{"activation": "swiglu", "norm_place": "pre", "norm_eps": 1e-05, "attn_scale": 0.0884, "init_std_o": 0.00353, "init_std_up": 0.0141, "lr_mult_qkv": 0.5, "decay_fraction": 0.64, "final_lr_fraction": 0.0, "steps": 4680, "dataset": "wikipedia_en"}
Each number is 50 + 12 x the weight over the matrix's rms, rounded and kept within 0 to 99. Layers, rows and columns count from 0.

# o: layer 3 attention output (transposed), 640x640, rms 0.0571, rows 22-36,150-163,278-291,406-419,534-547, columns 480-559
# v: layer 3 attention value, 128x640, rms 0.0258, rows 23-36, columns 480-559
o22:70 60 59 67 37 25 54 36 36 38 31 57 41 60 53 50 62 47 41 58 53 44 54 57 61 47 47 39 36 51 52 48 52 39 59 46 68 73 33 65 23 52 54 50 59 54 66 64 32 59 39 51 48 40 43 50 32 35 39 64 50 58 52 36 56 49 22 48 33 41 51 46 59 63 43 37 42 44 48 46
o150:53 67 55 36 52 61 39 66 52 48 37 37 58 53 50 70 37 72 56 44 43 45 35 41 41 56 32 54 53 61 59 28 56 49 50 55 59 63 34 58 43 74 58 48 52 47 48 60 41 42 58 55 60 55 71 56 47 51 84 68 21 35 58 68 57 50 52 46 69 48 46 55 48 67 43 40 50 49 45 51
o278:32 42 54 66 53 55 68 59 54 65 74 65 51 52 47 53 42 60 44 58 74 48 63 37 59 43 49 67 57 58 46 40 50 47 60 41 60 39 44 60 69 42 55 57 46 52 42 66 60 71 39 41 39 52 41 45 75 55 52 44 56 35 56 25 39 35 17 49 50 58 45 72 45 24 64 25 71 82 48 35
o406:51 54 57 19 37 55 34 53 36 56 45 44 53 57 21 41 49 43 56 52 52 74 47 65 60 64 52 50 36 50 32 72 19 52 63 47 52 38 38 56 63 65 48 55 53 19 62 43 51 55 58 34 58 53 45 43 60 48 47 48 59 54 60 53 58 44 55 47 46 44 37 42 52 42 81 47 53 53 56 56
o534:51 44 46 66 65 33 40 48 42 61 70 55 53 43 38 30 54 63 57 55 46 50 65 49 74 59 58 62 43 54 57 52 45 54 31 55 41 43 62 60 62 53 31 44 50 54 38 42 31 34 62 51 60 50 54 52 25 62 53 42 46 47 49 47 38 57 49 46 68 58 43 37 38 50 30 56 36 49 55 46
v23:32 43 48 49 46 43 44 41 65 17 55 42 60 26 40 61 50 39 34 51 48 48 45 57 46 68 57 25 59 75 42 33 39 46 63 66 36 63 48 48 68 36 35 68 51 34 53 24 44 52 56 43 41 58 56 41 66 51 48 27 50 54 55 44 35 40 70 43 59 47 69 43 75 56 56 49 65 39 57 54
o23:26 44 41 68 58 41 36 45 35 59 48 55 76 31 42 43 52 51 46 49 75 52 52 61 33 55 45 47 35 70 68 42 57 50 59 43 50 51 37 64 49 30 34 63 43 46 54 60 26 58 54 54 58 54 53 64 37 28 52 27 41 57 63 60 45 51 53 57 59 52 63 63 44 69 31 70 62 45 52 68
o151:60 50 33 71 45 65 48 46 77 50 45 37 30 54 34 43 46 64 54 49 38 33 36 35 52 42 67 36 48 41 55 55 51 57 21 48 51 73 59 43 41 60 70 54 58 54 56 39 36 59 64 36 27 40 42 36 57 57 53 35 52 57 56 50 60 60 33 55 39 34 65 68 50 56 40 46 43 54 43 40
o279:54 46 49 47 59 41 37 42 69 53 40 58 53 71 57 29 36 59 67 37 55 46 38 63 50 57 51 47 44 66 39 46 30 37 60 43 26 36 60 65 53 53 36 44 48 60 49 77 56 48 46 65 63 59 51 41 53 46 38 56 34 58 57 58 51 46 57 56 74 43 28 32 72 45 38 45 41 37 57 58
o407:49 51 36 46 28 50 43 30 49 42 48 53 82 37 47 60 41 52 49 67 69 52 46 64 37 25 40 56 62 45 39 33 53 55 51 58 53 22 32 50 92 26 44 33 58 36 37 44 48 75 54 40 55 56 51 38 51 44 44 36 47 43 47 39 65 34 50 20 52 60 45 36 58 63 61 70 78 42 37 42
o535:48 67 47 31 57 52 40 40 71 43 60 59 52 49 65 49 54 53 46 36 51 60 64 29 66 60 45 60 59 54 62 65 50 43 60 46 72 57 57 37 42 59 37 47 37 49 32 59 64 38 39 63 71 50 45 42 42 54 38 44 58 48 45 67 70 62 57 85 60 69 42 53 36 54 49 29 41 59 46 56
v24:60 48 55 61 38 36 38 50 37 44 51 46 82 69 47 50 49 42 57 52 30 27 55 53 62 26 51 64 46 49 57 45 34 59 67 82 59 61 43 39 64 48 64 47 66 42 36 48 53 28 55 57 67 42 60 63 66 67 43 69 51 66 46 46 71 55 53 60 73 49 52 51 54 58 30 36 47 55 58 79
o24:59 42 63 45 39 54 39 41 56 59 52 48 55 61 66 58 51 59 58 57 54 24 52 56 59 40 53 48 47 57 36 61 63 16 52 88 58 69 31 46 46 53 45 49 64 41 54 53 76 54 57 46 44 66 51 42 29 32 46 64 27 39 58 36 51 45 44 52 60 44 38 58 58 39 68 33 46 55 54 28
o152:67 44 63 63 58 44 60 37 47 50 66 54 35 46 70 48 63 45 57 42 75 59 74 38 25 58 69 31 72 46 50 45 58 65 37 43 65 27 67 53 50 72 78 55 45 51 52 48 38 53 47 48 36 41 51 42 69 42 50 48 60 76 41 69 74 39 31 33 49 55 40 63 51 18 53 54 58 41 57 58
o280:58 59 57 43 58 53 64 45 42 56 59 35 46 27 41 41 34 50 57 54 41 46 30 54 48 47 59 63 33 57 38 54 53 48 30 47 36 34 43 56 71 41 60 53 46 43 49 67 49 35 43 58 61 46 39 59 50 75 25 64 61 35 64 69 50 58 42 42 48 65 62 52 60 81 51 68 77 47 44 48
o408:46 46 50 49 60 51 34 66 47 43 60 59 35 47 32 91 34 65 42 44 33 46 47 46 39 56 31 54 49 55 62 54 39 58 68 44 64 53 61 51 82 62 63 77 54 79 51 31 72 40 59 37 59 59 69 57 45 39 40 28 37 41 72 38 60 37 59 40 36 42 62 39 47 64 40 57 51 41 38 59
o536:49 49 58 56 46 56 32 42 29 70 59 42 67 60 41 43 45 34 62 59 53 69 54 63 57 47 47 22 55 53 47 55 55 37 45 60 47 62 51 66 42 49 41 39 76 60 40 51 64 58 51 47 55 45 37 57 45 42 69 49 61 42 31 45 49 43 45 60 47 43 53 35 58 43 68 43 45 46 65 65
v25:64 53 35 61 64 79 67 40 70 44 52 51 54 31 43 51 55 45 48 53 43 43 46 43 21 54 43 65 55 60 80 34 52 51 39 32 65 62 34 54 65 51 43 43 41 55 49 46 51 58 50 65 44 58 27 25 56 55 43 63 77 57 45 48 48 47 53 54 46 58 77 22 65 55 64 52 37 41 52 44
o25:36 57 73 20 55 51 47 39 60 44 58 46 47 36 69 50 50 41 48 40 29 51 72 33 25 30 45 59 62 59 40 39 63 51 45 60 40 36 35 26 47 50 47 51 28 57 45 74 63 49 54 54 55 42 35 47 51 68 31 46 32 53 62 41 51 49 48 62 54 54 52 63 43 25 44 36 35 55 41 45
o153:48 47 49 58 69 46 40 59 53 71 43 47 61 36 42 69 49 68 39 65 66 39 58 84 46 64 65 55 70 49 40 39 55 18 63 59 43 48 64 77 50 63 67 52 79 67 83 63 47 35 55 62 34 27 47 43 54 57 52 33 42 49 42 52 52 49 27 33 56 61 37 66 49 53 47 68 63 41 40 71
o281:50 67 74 63 42 47 51 55 52 38 54 55 47 44 42 53 38 30 39 48 49 65 46 41 44 32 54 65 39 58 56 67 63 40 46 59 51 54 23 52 57 64 49 54 44 50 47 61 49 71 62 42 51 53 58 26 53 43 32 25 51 62 63 39 46 60 74 52 47 49 58 35 43 56 71 45 54 56 40 27
o409:49 44 63 67 52 31 60 59 46 62 45 65 67 31 78 34 58 37 31 61 40 27 44 48 67 50 44 45 57 61 39 52 58 37 29 46 50 35 45 50 39 45 22 43 38 47 53 42 41 62 58 56 71 61 49 50 50 46 51 69 30 67 55 56 38 43 69 36 64 50 34 39 54 50 47 61 45 43 57 48
o537:36 42 55 58 46 50 38 61 53 42 58 40 24 23 50 48 58 52 63 59 68 45 40 60 40 39 34 41 46 59 33 50 52 59 62 45 62 54 80 40 49 37 45 69 47 56 35 35 53 48 32 50 23 77 64 46 50 42 44 51 49 49 51 45 61 60 26 55 48 57 31 58 41 65 49 50 34 32 46 41
v26:49 45 35 18 50 66 50 46 55 50 37 53 44 54 24 55 46 59 68 51 52 71 61 40 48 56 62 50 50 53 51 40 59 53 67 30 46 24 59 62 34 41 53 47 37 41 54 43 78 52 56 74 58 29 38 42 48 54 44 38 37 43 50 64 45 47 46 59 63 35 66 67 32 32 46 56 39 37 43 51
o26:49 34 51 51 51 50 52 52 51 44 46 56 59 54 36 49 57 62 31 45 43 35 53 63 46 62 34 66 52 52 47 55 46 39 50 62 55 54 35 42 38 52 44 66 68 40 49 51 46 43 53 43 74 55 65 59 44 47 42 36 49 55 66 47 50 62 65 64 33 47 55 46 60 45 45 42 46 62 53 23
o154:64 36 56 62 70 64 50 52 52 42 70 30 48 61 55 40 46 47 36 45 61 52 46 53 68 41 57 49 51 63 44 55 34 75 54 53 44 52 54 76 48 55 63 58 46 47 51 31 52 64 37 55 41 29 48 68 71 39 60 80 66 55 42 76 47 61 54 56 58 54 41 37 51 61 49 46 69 42 64 51
o282:14 73 56 48 44 62 70 44 55 49 31 42 69 66 51 64 45 63 58 40 59 53 65 38 52 49 76 73 49 62 56 45 47 53 46 52 55 56 76 47 54 53 57 44 57 70 44 83 58 29 59 45 44 30 48 40 35 35 53 53 55 63 52 36 43 43 25 64 67 57 50 67 57 67 32 50 38 58 35 41
o410:68 57 89 48 32 50 62 45 53 46 35 52 56 50 53 40 50 42 60 65 31 61 52 58 55 57 48 50 41 41 57 47 58 38 37 48 25 49 42 47 38 53 44 62 58 64 49 55 37 54 59 74 30 66 37 47 38 59 49 34 57 32 51 53 37 41 45 54 44 47 43 41 30 54 61 62 49 47 37 56
o538:40 34 39 49 49 41 37 73 49 77 48 47 46 53 41 69 42 20 42 47 38 63 46 44 50 49 40 56 59 27 37 41 60 46 38 55 62 46 58 42 50 51 34 35 33 48 30 33 60 52 38 48 56 62 48 50 47 49 40 54 26 44 42 61 66 38 52 45 57 33 48 44 52 46 63 27 41 45 43 57
v27:44 44 35 47 71 60 66 36 39 64 57 31 61 75 42 51 55 58 55 43 50 38 61 40 72 58 77 50 64 42 42 56 46 39 58 43 33 58 53 44 58 43 33 49 38 38 24 34 55 59 46 41 44 47 57 47 50 54 47 40 46 57 59 49 71 52 68 59 51 61 53 48 67 52 43 75 46 55 56 61
o27:73 72 46 63 55 54 53 48 63 34 43 37 57 49 63 34 61 41 50 58 61 58 48 59 39 45 53 46 53 41 57 56 49 52 29 52 58 39 76 54 49 49 37 46 56 52 54 58 52 32 39 48 60 36 56 59 44 56 55 51 34 44 60 63 49 34 60 54 54 46 27 41 46 30 41 49 40 40 53 41
o155:56 42 65 52 34 53 54 28 35 48 43 51 47 53 71 66 50 17 42 37 57 52 61 58 49 37 47 34 57 36 46 51 63 61 48 53 64 59 42 56 74 84 46 65 42 60 50 68 60 51 45 31 45 41 27 19 42 47 36 30 47 60 49 63 61 59 46 54 49 33 61 64 53 51 30 63 48 46 55 31
o283:49 63 42 40 32 54 30 70 46 37 56 69 57 52 63 49 55 62 31 46 40 19 34 54 65 69 70 45 65 30 44 39 54 48 64 20 44 53 59 56 47 27 30 54 49 50 46 52 46 73 53 45 66 56 33 57 41 45 59 28 58 48 47 48 53 45 61 65 37 41 43 42 69 55 65 64 73 52 48 73
o411:78 67 36 73 62 51 55 43 41 49 57 45 72 61 36 66 54 48 56 43 32 49 31 51 24 55 54 56 36 52 56 57 29 76 39 52 66 49 59 42 48 30 50 35 47 27 81 39 64 53 43 36 48 63 45 53 63 43 45 45 56 44 50 52 71 58 47 52 52 58 46 50 59 51 42 47 51 52 52 54
o539:24 47 68 72 44 53 32 62 52 65 41 46 62 51 38 43 36 46 64 78 60 64 45 44 65 56 49 36 50 58 47 46 54 59 57 57 49 43 38 46 44 48 54 41 47 54 45 53 21 34 67 68 51 46 38 48 53 61 75 76 55 73 60 26 43 43 45 48 20 42 43 54 56 50 58 63 72 48 48 35
v28:63 44 60 44 30 69 43 60 45 46 58 56 71 40 43 31 61 45 51 42 47 53 45 54 52 53 41 31 47 64 33 53 52 55 53 43 26 64 36 48 41 57 56 65 58 83 45 44 50 49 34 36 63 62 47 60 70 58 36 42 36 56 18 62 53 58 44 22 55 55 56 59 53 53 64 39 47 69 24 48
o28:42 54 46 43 42 74 51 46 57 46 54 38 37 26 55 55 44 67 29 49 40 35 73 50 43 41 59 60 42 65 53 66 45 56 55 46 41 65 31 52 55 59 28 47 40 60 46 49 61 54 46 58 64 49 38 61 37 56 63 74 51 43 45 46 50 75 63 43 42 65 41 55 48 37 38 58 34 38 45 67
o156:41 47 63 48 48 51 60 51 31 61 35 40 52 46 47 40 27 33 76 55 42 58 50 45 67 40 32 41 49 46 72 47 54 66 62 66 36 41 48 51 33 39 49 29 57 57 68 57 49 45 59 57 43 37 58 50 36 44 52 48 49 55 38 44 63 50 46 50 54 39 24 58 48 67 55 54 68 58 48 65
o284:88 46 51 52 42 28 40 48 45 48 47 48 59 52 42 32 46 52 44 41 44 31 52 37 53 53 50 57 60 54 42 41 58 37 51 34 54 78 60 40 75 55 42 69 51 33 45 30 44 41 36 68 36 42 50 73 36 59 63 28 43 36 33 60 51 62 76 41 48 55 62 68 32 58 24 43 46 54 34 45
o412:50 48 42 58 38 39 45 42 33 61 41 34 49 67 60 23 50 54 62 50 53 28 30 58 46 55 42 65 35 58 38 55 61 70 61 41 49 34 61 65 56 45 51 50 48 57 58 42 67 76 30 59 57 24 52 51 53 71 59 47 52 48 73 47 46 43 34 56 69 36 49 39 49 60 49 71 59 29 39 43
o540:35 52 28 61 59 30 61 47 65 36 41 63 59 32 44 70 53 56 68 34 52 62 46 44 52 53 85 58 42 27 32 33 60 41 35 44 73 50 35 48 46 44 58 44 50 54 72 33 50 41 50 60 66 61 34 29 38 24 52 48 48 35 73 40 44 42 50 76 56 33 57 42 63 55 59 32 46 56 47 47
v29:52 50 46 50 61 25 39 41 43 42 52 63 64 54 44 37 41 51 40 60 46 58 55 49 56 47 50 41 81 73 62 47 57 66 57 32 55 29 52 50 60 51 52 57 72 50 55 21 65 46 60 44 42 59 42 39 61 43 44 42 55 40 31 54 68 47 42 44 28 55 79 36 53 38 36 43 74 51 35 50
o29:53 41 80 63 55 44 41 46 41 47 49 42 29 52 57 59 49 61 55 59 48 34 48 42 63 69 48 44 45 57 38 50 52 38 51 31 57 43 24 43 37 42 45 56 58 54 46 41 62 47 55 57 24 51 38 48 43 42 49 52 58 68 48 48 46 60 25 48 51 55 50 47 70 45 47 36 60 60 51 57
o157:51 52 35 64 62 34 43 63 50 59 52 71 58 56 43 52 62 25 70 52 65 43 67 37 51 52 39 31 31 39 44 56 70 47 41 43 46 65 45 45 62 47 74 77 60 19 56 48 70 57 59 39 51 58 49 54 30 69 38 53 31 31 53 39 77 42 38 42 47 55 49 55 41 52 50 40 53 51 50 47
o285:31 52 56 56 49 80 43 48 23 40 39 36 33 56 59 59 33 59 52 48 46 64 56 57 38 57 51 59 57 62 42 55 46 26 30 43 54 40 48 35 32 46 32 13 47 24 59 57 54 38 40 50 50 31 42 41 45 49 37 43 57 64 34 52 52 56 33 47 41 53 50 36 53 60 54 53 76 59 78 56
o413:48 54 58 60 56 52 49 50 66 58 65 60 62 37 37 43 41 77 55 31 39 55 53 48 72 49 59 75 42 46 44 54 80 48 40 55 61 61 52 64 33 58 40 61 50 75 37 56 49 41 18 44 43 57 45 48 60 40 42 27 25 51 32 37 41 45 41 55 34 47 50 58 60 44 67 49 47 58 41 26
o541:40 61 51 40 49 34 41 53 45 51 44 70 33 27 58 74 52 47 41 59 50 30 50 49 40 61 36 54 71 41 50 45 27 45 64 46 53 54 45 62 56 45 44 51 47 61 48 60 44 59 49 52 68 59 31 47 42 34 43 39 68 54 56 36 49 60 42 54 50 54 38 49 45 33 56 71 54 53 55 42
v30:45 32 46 48 47 74 58 72 54 32 47 63 66 59 61 48 44 43 31 54 44 43 48 62 39 69 57 47 28 42 51 47 35 43 55 49 43 60 64 63 64 22 60 50 61 55 54 57 47 52 38 27 53 64 67 26 51 68 58 47 52 43 44 39 77 41 39 40 23 54 56 59 35 51 42 43 47 41 62 56
o30:50 57 35 54 47 50 54 60 35 63 53 67 42 54 49 55 40 37 64 41 52 59 36 44 42 37 62 52 46 57 53 44 36 68 46 57 53 64 52 73 33 58 46 39 32 47 67 47 60 44 52 49 40 41 47 33 50 60 50 46 60 44 47 40 44 46 54 53 29 54 49 58 72 40 41 57 36 68 43 53
o158:33 44 54 60 31 50 54 36 62 47 54 39 76 45 41 65 38 41 67 57 32 49 60 36 43 45 58 48 48 36 50 53 65 45 56 59 50 44 70 21 48 49 35 40 62 44 38 56 35 23 55 29 64 44 34 35 56 44 51 58 49 58 57 68 85 45 51 61 27 58 56 43 36 53 49 36 65 60 59 36
o286:51 39 58 63 52 39 52 47 67 49 44 48 62 48 49 41 53 56 33 50 62 30 63 54 35 70 34 57 45 34 65 70 51 53 50 20 77 59 51 50 64 50 73 63 36 65 43 46 43 80 70 61 39 61 55 54 68 63 52 39 42 16 40 25 41 58 37 52 36 56 40 63 54 36 51 46 50 50 62 57
o414:62 41 50 59 60 53 65 57 56 44 36 64 53 49 38 57 29 53 41 61 56 68 51 62 42 37 36 55 71 54 50 52 53 53 61 62 40 61 30 59 47 66 60 67 59 58 51 49 77 61 65 44 62 28 60 54 50 49 28 44 56 71 60 46 43 49 35 48 63 45 58 37 38 54 48 49 22 60 65 64
o542:67 43 59 38 56 58 24 51 52 55 47 60 69 53 67 54 62 75 65 40 36 56 31 56 58 51 36 36 42 78 45 48 48 48 43 64 46 84 72 37 19 51 62 54 63 58 50 50 57 54 44 43 58 57 57 44 32 31 51 57 40 67 39 37 42 58 44 57 51 34 46 48 46 49 47 65 49 43 41 47
v31:35 38 65 75 31 50 36 70 38 52 48 54 53 67 63 44 56 49 59 44 48 53 44 50 27 51 53 46 59 53 56 79 54 54 68 41 56 65 60 42 48 45 44 49 42 32 37 39 57 50 66 42 46 56 55 51 58 69 33 73 42 64 45 66 58 64 57 34 37 62 64 69 31 39 34 48 35 62 38 58
o31:42 36 30 55 46 55 55 63 54 31 69 48 36 53 68 33 60 45 38 45 24 48 43 45 48 47 49 49 44 48 48 44 53 51 46 48 48 23 42 57 59 57 45 58 57 44 45 53 64 34 63 47 35 40 50 50 41 57 67 53 32 56 50 62 66 48 59 39 63 51 53 60 52 46 43 35 57 33 38 40
o159:43 62 44 63 49 47 58 52 43 41 52 64 69 39 40 67 46 75 53 77 40 60 58 49 44 47 63 36 45 63 45 40 56 55 35 63 57 62 49 37 72 42 35 25 52 29 45 58 51 56 42 39 59 59 30 48 69 46 35 54 59 36 51 53 60 47 53 51 35 49 43 48 38 42 43 66 61 60 54 48
o287:26 34 64 30 52 55 46 58 44 59 47 40 52 49 52 41 31 54 36 61 41 41 29 63 42 46 52 51 55 46 54 52 55 68 44 65 64 48 54 63 28 19 70 56 35 52 57 67 76 42 38 74 65 45 54 46 44 31 66 64 40 42 55 63 37 34 58 50 37 47 48 54 49 75 42 36 57 68 47 53
o415:36 44 34 26 54 73 34 53 33 52 63 53 55 48 39 60 56 45 46 45 40 50 46 47 53 48 51 46 53 60 52 39 26 53 70 45 32 68 27 52 61 36 55 79 52 66 46 41 36 31 56 46 46 49 55 62 30 84 62 30 66 48 43 82 51 55 53 65 53 40 57 24 46 59 76 83 57 44 45 31
o543:66 49 65 40 49 72 58 52 39 55 30 41 60 51 64 67 53 36 46 39 64 61 49 43 65 66 69 44 47 54 50 65 78 49 68 26 56 53 58 50 59 63 46 43 55 46 36 51 48 40 39 24 50 22 39 58 60 41 54 33 64 34 48 47 55 48 57 25 48 67 37 44 47 31 30 68 50 62 70 49
v32:53 49 32 60 26 79 41 42 37 38 45 52 49 58 50 38 57 34 40 54 59 30 57 36 59 55 36 37 32 44 67 74 59 45 51 42 64 39 52 72 71 41 51 55 26 67 42 66 41 38 51 43 46 42 56 49 50 36 55 53 37 56 61 52 65 66 73 32 62 64 30 19 36 39 62 46 47 74 42 65
o32:28 47 58 50 46 35 62 54 43 48 55 64 43 47 48 58 38 60 66 68 60 25 30 55 47 56 36 45 40 44 61 38 39 46 46 38 40 46 49 35 41 38 64 63 57 41 50 34 42 40 49 54 55 55 66 47 59 43 48 13 46 46 53 50 53 71 65 47 53 55 63 50 48 45 51 39 38 45 42 66
o160:50 53 41 55 25 59 39 46 40 59 65 47 57 45 37 66 57 51 61 32 47 48 39 35 29 45 71 56 51 42 40 55 52 59 52 48 59 36 69 52 50 65 53 40 39 62 55 57 37 37 47 29 47 54 46 51 66 53 53 45 46 62 50 40 43 66 53 64 58 81 66 63 56 52 48 51 52 67 48 39
o288:66 58 48 56 63 22 65 50 43 55 61 59 21 61 59 59 30 37 60 78 36 51 55 41 51 65 62 52 57 38 51 54 74 25 55 57 63 38 52 64 56 49 22 56 48 32 54 57 41 52 58 67 53 47 20 53 38 45 38 59 55 56 63 43 33 44 49 37 49 64 52 20 36 75 56 54 35 57 38 40
o416:39 62 50 57 38 43 53 35 61 27 50 73 38 62 57 40 64 29 44 51 52 38 63 45 32 63 47 43 45 60 69 75 46 66 59 61 71 54 78 61 60 55 49 43 39 26 52 56 49 67 45 47 49 53 37 44 49 42 53 66 59 56 59 38 62 69 47 55 55 65 40 58 68 50 57 49 59 45 69 57
o544:40 48 52 52 69 53 33 51 48 61 42 34 61 37 53 41 36 71 46 53 39 67 45 62 69 50 29 45 60 52 21 39 53 57 39 33 24 47 37 55 50 32 58 57 61 58 44 43 67 63 49 52 40 34 56 56 44 35 43 35 37 61 45 54 57 52 34 39 51 41 39 43 43 48 38 57 49 62 64 45
v33:61 31 46 36 69 30 49 51 48 46 42 28 42 56 62 73 41 45 61 27 90 63 27 47 60 61 42 50 54 73 59 51 39 46 35 44 50 59 37 37 71 42 55 46 51 59 62 61 68 55 39 31 38 46 49 43 55 65 49 61 30 57 42 51 70 39 67 46 77 31 55 28 46 55 72 54 38 33 33 33
o33:43 68 21 49 43 52 47 56 44 80 67 60 40 47 51 33 63 45 54 30 50 30 34 40 56 55 46 53 57 51 31 63 66 19 69 64 46 65 52 71 46 49 32 59 67 34 49 66 60 38 48 41 43 51 49 46 58 36 55 27 54 58 40 55 58 53 44 47 51 62 52 31 62 40 54 61 51 66 61 58
o161:44 23 56 48 55 50 52 50 51 59 54 24 60 45 47 60 57 72 47 63 82 56 59 45 38 23 44 56 54 43 59 49 59 65 45 52 49 56 50 66 54 61 45 51 64 40 39 71 44 62 59 58 69 54 34 14 27 58 50 54 43 45 45 71 39 51 49 41 22 48 50 62 59 61 63 32 67 51 32 65
o289:56 51 50 59 37 59 53 43 71 53 40 63 59 37 42 80 80 49 66 50 31 50 47 68 69 50 28 41 33 66 52 46 64 46 27 66 51 50 43 35 37 49 47 57 59 90 71 39 62 42 60 18 39 46 62 64 66 75 64 67 53 19 36 58 61 69 40 70 53 34 45 46 30 64 48 47 69 47 52 42
o417:45 38 48 56 34 69 50 57 36 55 45 54 43 67 63 66 69 31 50 45 53 76 44 54 55 19 63 70 51 36 37 53 49 47 49 61 57 63 51 46 39 28 45 52 54 34 63 37 38 77 61 40 49 32 37 49 57 36 61 44 57 45 59 58 43 51 86 60 60 68 37 49 46 44 26 41 46 37 52 49
o545:44 51 62 76 65 61 43 41 61 50 53 56 39 50 44 53 42 40 53 47 31 48 50 47 43 64 65 44 50 33 72 51 44 49 71 37 43 44 50 32 46 69 46 52 37 67 43 61 40 25 35 54 51 73 44 64 62 66 63 47 34 45 58 29 70 26 24 39 49 35 56 60 59 52 56 32 49 61 39 46
v34:77 48 59 59 33 53 37 34 44 44 35 48 52 50 62 38 49 43 53 27 58 74 73 51 40 55 38 50 27 45 37 55 48 44 38 40 42 32 51 57 25 55 47 56 41 44 60 50 47 57 35 35 44 16 50 47 50 28 57 71 57 46 70 23 41 41 59 33 44 45 55 43 60 34 50 46 45 56 54 56
o34:53 56 30 50 34 50 52 57 26 30 42 50 56 56 50 35 42 51 65 57 49 48 34 49 35 67 60 59 41 41 68 38 45 36 48 55 57 58 60 37 37 64 41 52 60 40 39 37 53 48 39 56 70 37 56 53 52 74 38 56 39 56 53 65 63 57 69 50 76 53 55 55 45 54 61 51 69 59 27 59
o162:52 40 42 50 51 58 42 60 28 46 71 50 68 55 58 17 49 47 28 52 43 41 27 40 52 54 28 51 68 76 53 56 65 60 45 55 47 51 58 59 60 37 56 55 63 32 36 53 37 57 67 47 52 65 38 17 35 34 59 36 49 40 60 45 39 47 26 38 53 43 32 57 56 40 55 44 42 42 65 41
o290:49 50 58 51 69 42 69 35 61 68 42 43 35 47 16 41 51 43 31 69 53 51 76 44 58 69 61 48 36 40 56 58 32 74 40 35 37 46 45 35 38 61 33 53 38 46 53 49 58 52 31 61 62 60 51 92 58 73 61 60 62 42 34 25 51 29 44 66 50 70 41 42 62 45 48 68 63 42 42 51
o418:49 59 46 51 44 57 61 45 52 58 38 42 39 62 55 56 46 56 67 48 51 74 65 65 78 45 93 51 52 50 48 58 44 63 62 62 43 62 60 62 42 62 36 34 49 44 47 42 57 52 49 55 53 29 47 66 58 34 40 51 61 52 51 50 58 43 47 56 47 52 52 61 49 54 82 61 59 58 47 52
o546:58 47 49 52 41 47 43 62 62 35 57 45 54 46 57 50 44 56 34 71 72 64 46 52 62 56 60 44 42 65 67 27 41 53 56 66 52 37 43 44 50 50 43 56 46 61 53 52 56 32 64 46 59 38 37 45 54 48 34 67 48 48 63 63 58 64 26 59 52 12 32 52 38 56 38 53 62 49 42 33
v35:50 33 74 62 46 37 52 54 46 88 53 60 43 33 36 80 54 68 72 45 41 65 66 15 46 42 65 52 34 55 64 66 67 33 45 87 55 27 56 58 28 50 71 31 59 61 51 61 43 51 56 37 52 56 61 41 45 67 64 45 60 50 40 63 59 38 47 60 43 63 41 40 52 47 52 61 69 31 48 49
o35:62 48 43 53 42 59 71 38 30 66 49 60 57 41 43 45 54 63 41 54 56 58 40 43 50 55 63 61 44 39 41 53 56 29 53 44 56 58 44 60 42 48 52 60 53 65 58 61 49 55 40 41 46 33 60 19 53 63 29 47 53 29 51 55 39 52 51 59 41 66 52 46 32 47 55 62 49 37 73 57
o163:49 39 31 43 72 47 33 40 23 59 51 51 50 49 54 52 47 34 50 62 47 54 33 90 53 73 36 57 56 51 36 41 38 52 42 54 42 36 54 58 54 58 48 49 38 24 36 40 42 34 43 56 43 70 12 60 44 40 62 49 62 78 61 54 59 51 58 52 50 41 41 45 46 62 58 55 67 62 58 60
o291:52 48 48 47 38 73 33 62 38 51 43 61 46 59 39 73 35 52 74 62 44 38 62 43 49 48 91 45 43 55 46 73 49 63 75 60 60 41 43 52 37 57 67 50 58 70 41 49 73 44 36 65 41 61 67 40 74 44 47 55 41 48 59 36 52 50 64 42 50 42 64 77 45 47 55 30 41 52 51 57
o419:47 36 55 57 39 67 55 43 79 45 66 31 56 56 53 52 64 51 55 44 59 40 31 46 56 51 53 38 39 58 41 44 53 57 67 55 70 38 32 50 48 62 49 36 56 58 46 32 48 55 48 44 39 43 48 34 42 52 55 51 67 48 44 55 30 55 39 56 23 44 32 50 54 50 18 23 47 56 50 65
o547:56 56 36 34 50 58 70 44 57 56 50 31 32 44 51 41 65 30 48 33 51 55 48 51 49 26 46 74 34 39 54 25 50 46 33 32 24 55 48 38 55 29 66 47 11 50 45 37 30 41 49 49 62 41 62 50 44 49 38 53 40 36 41 54 50 59 52 48 52 50 37 40 50 30 25 32 44 58 40 33
v36:68 36 42 74 47 14 49 46 57 21 30 53 60 57 42 31 51 41 40 50 32 67 29 61 59 54 46 56 67 56 44 40 32 53 60 44 75 38 62 59 52 43 48 07 58 74 65 50 66 61 44 48 66 51 35 47 58 33 50 41 50 33 60 39 60 62 54 66 59 87 41 62 63 38 53 69 73 37 69 68
o36:58 31 38 41 57 35 62 64 40 40 44 41 55 44 61 44 57 61 57 35 50 57 60 49 41 54 62 56 55 35 65 52 41 42 68 52 54 51 42 52 56 47 66 54 47 39 51 46 47 59 36 51 38 52 46 55 36 44 43 48 59 47 57 51 47 41 48 41 37 53 53 57 54 49 55 56 38 42 58 49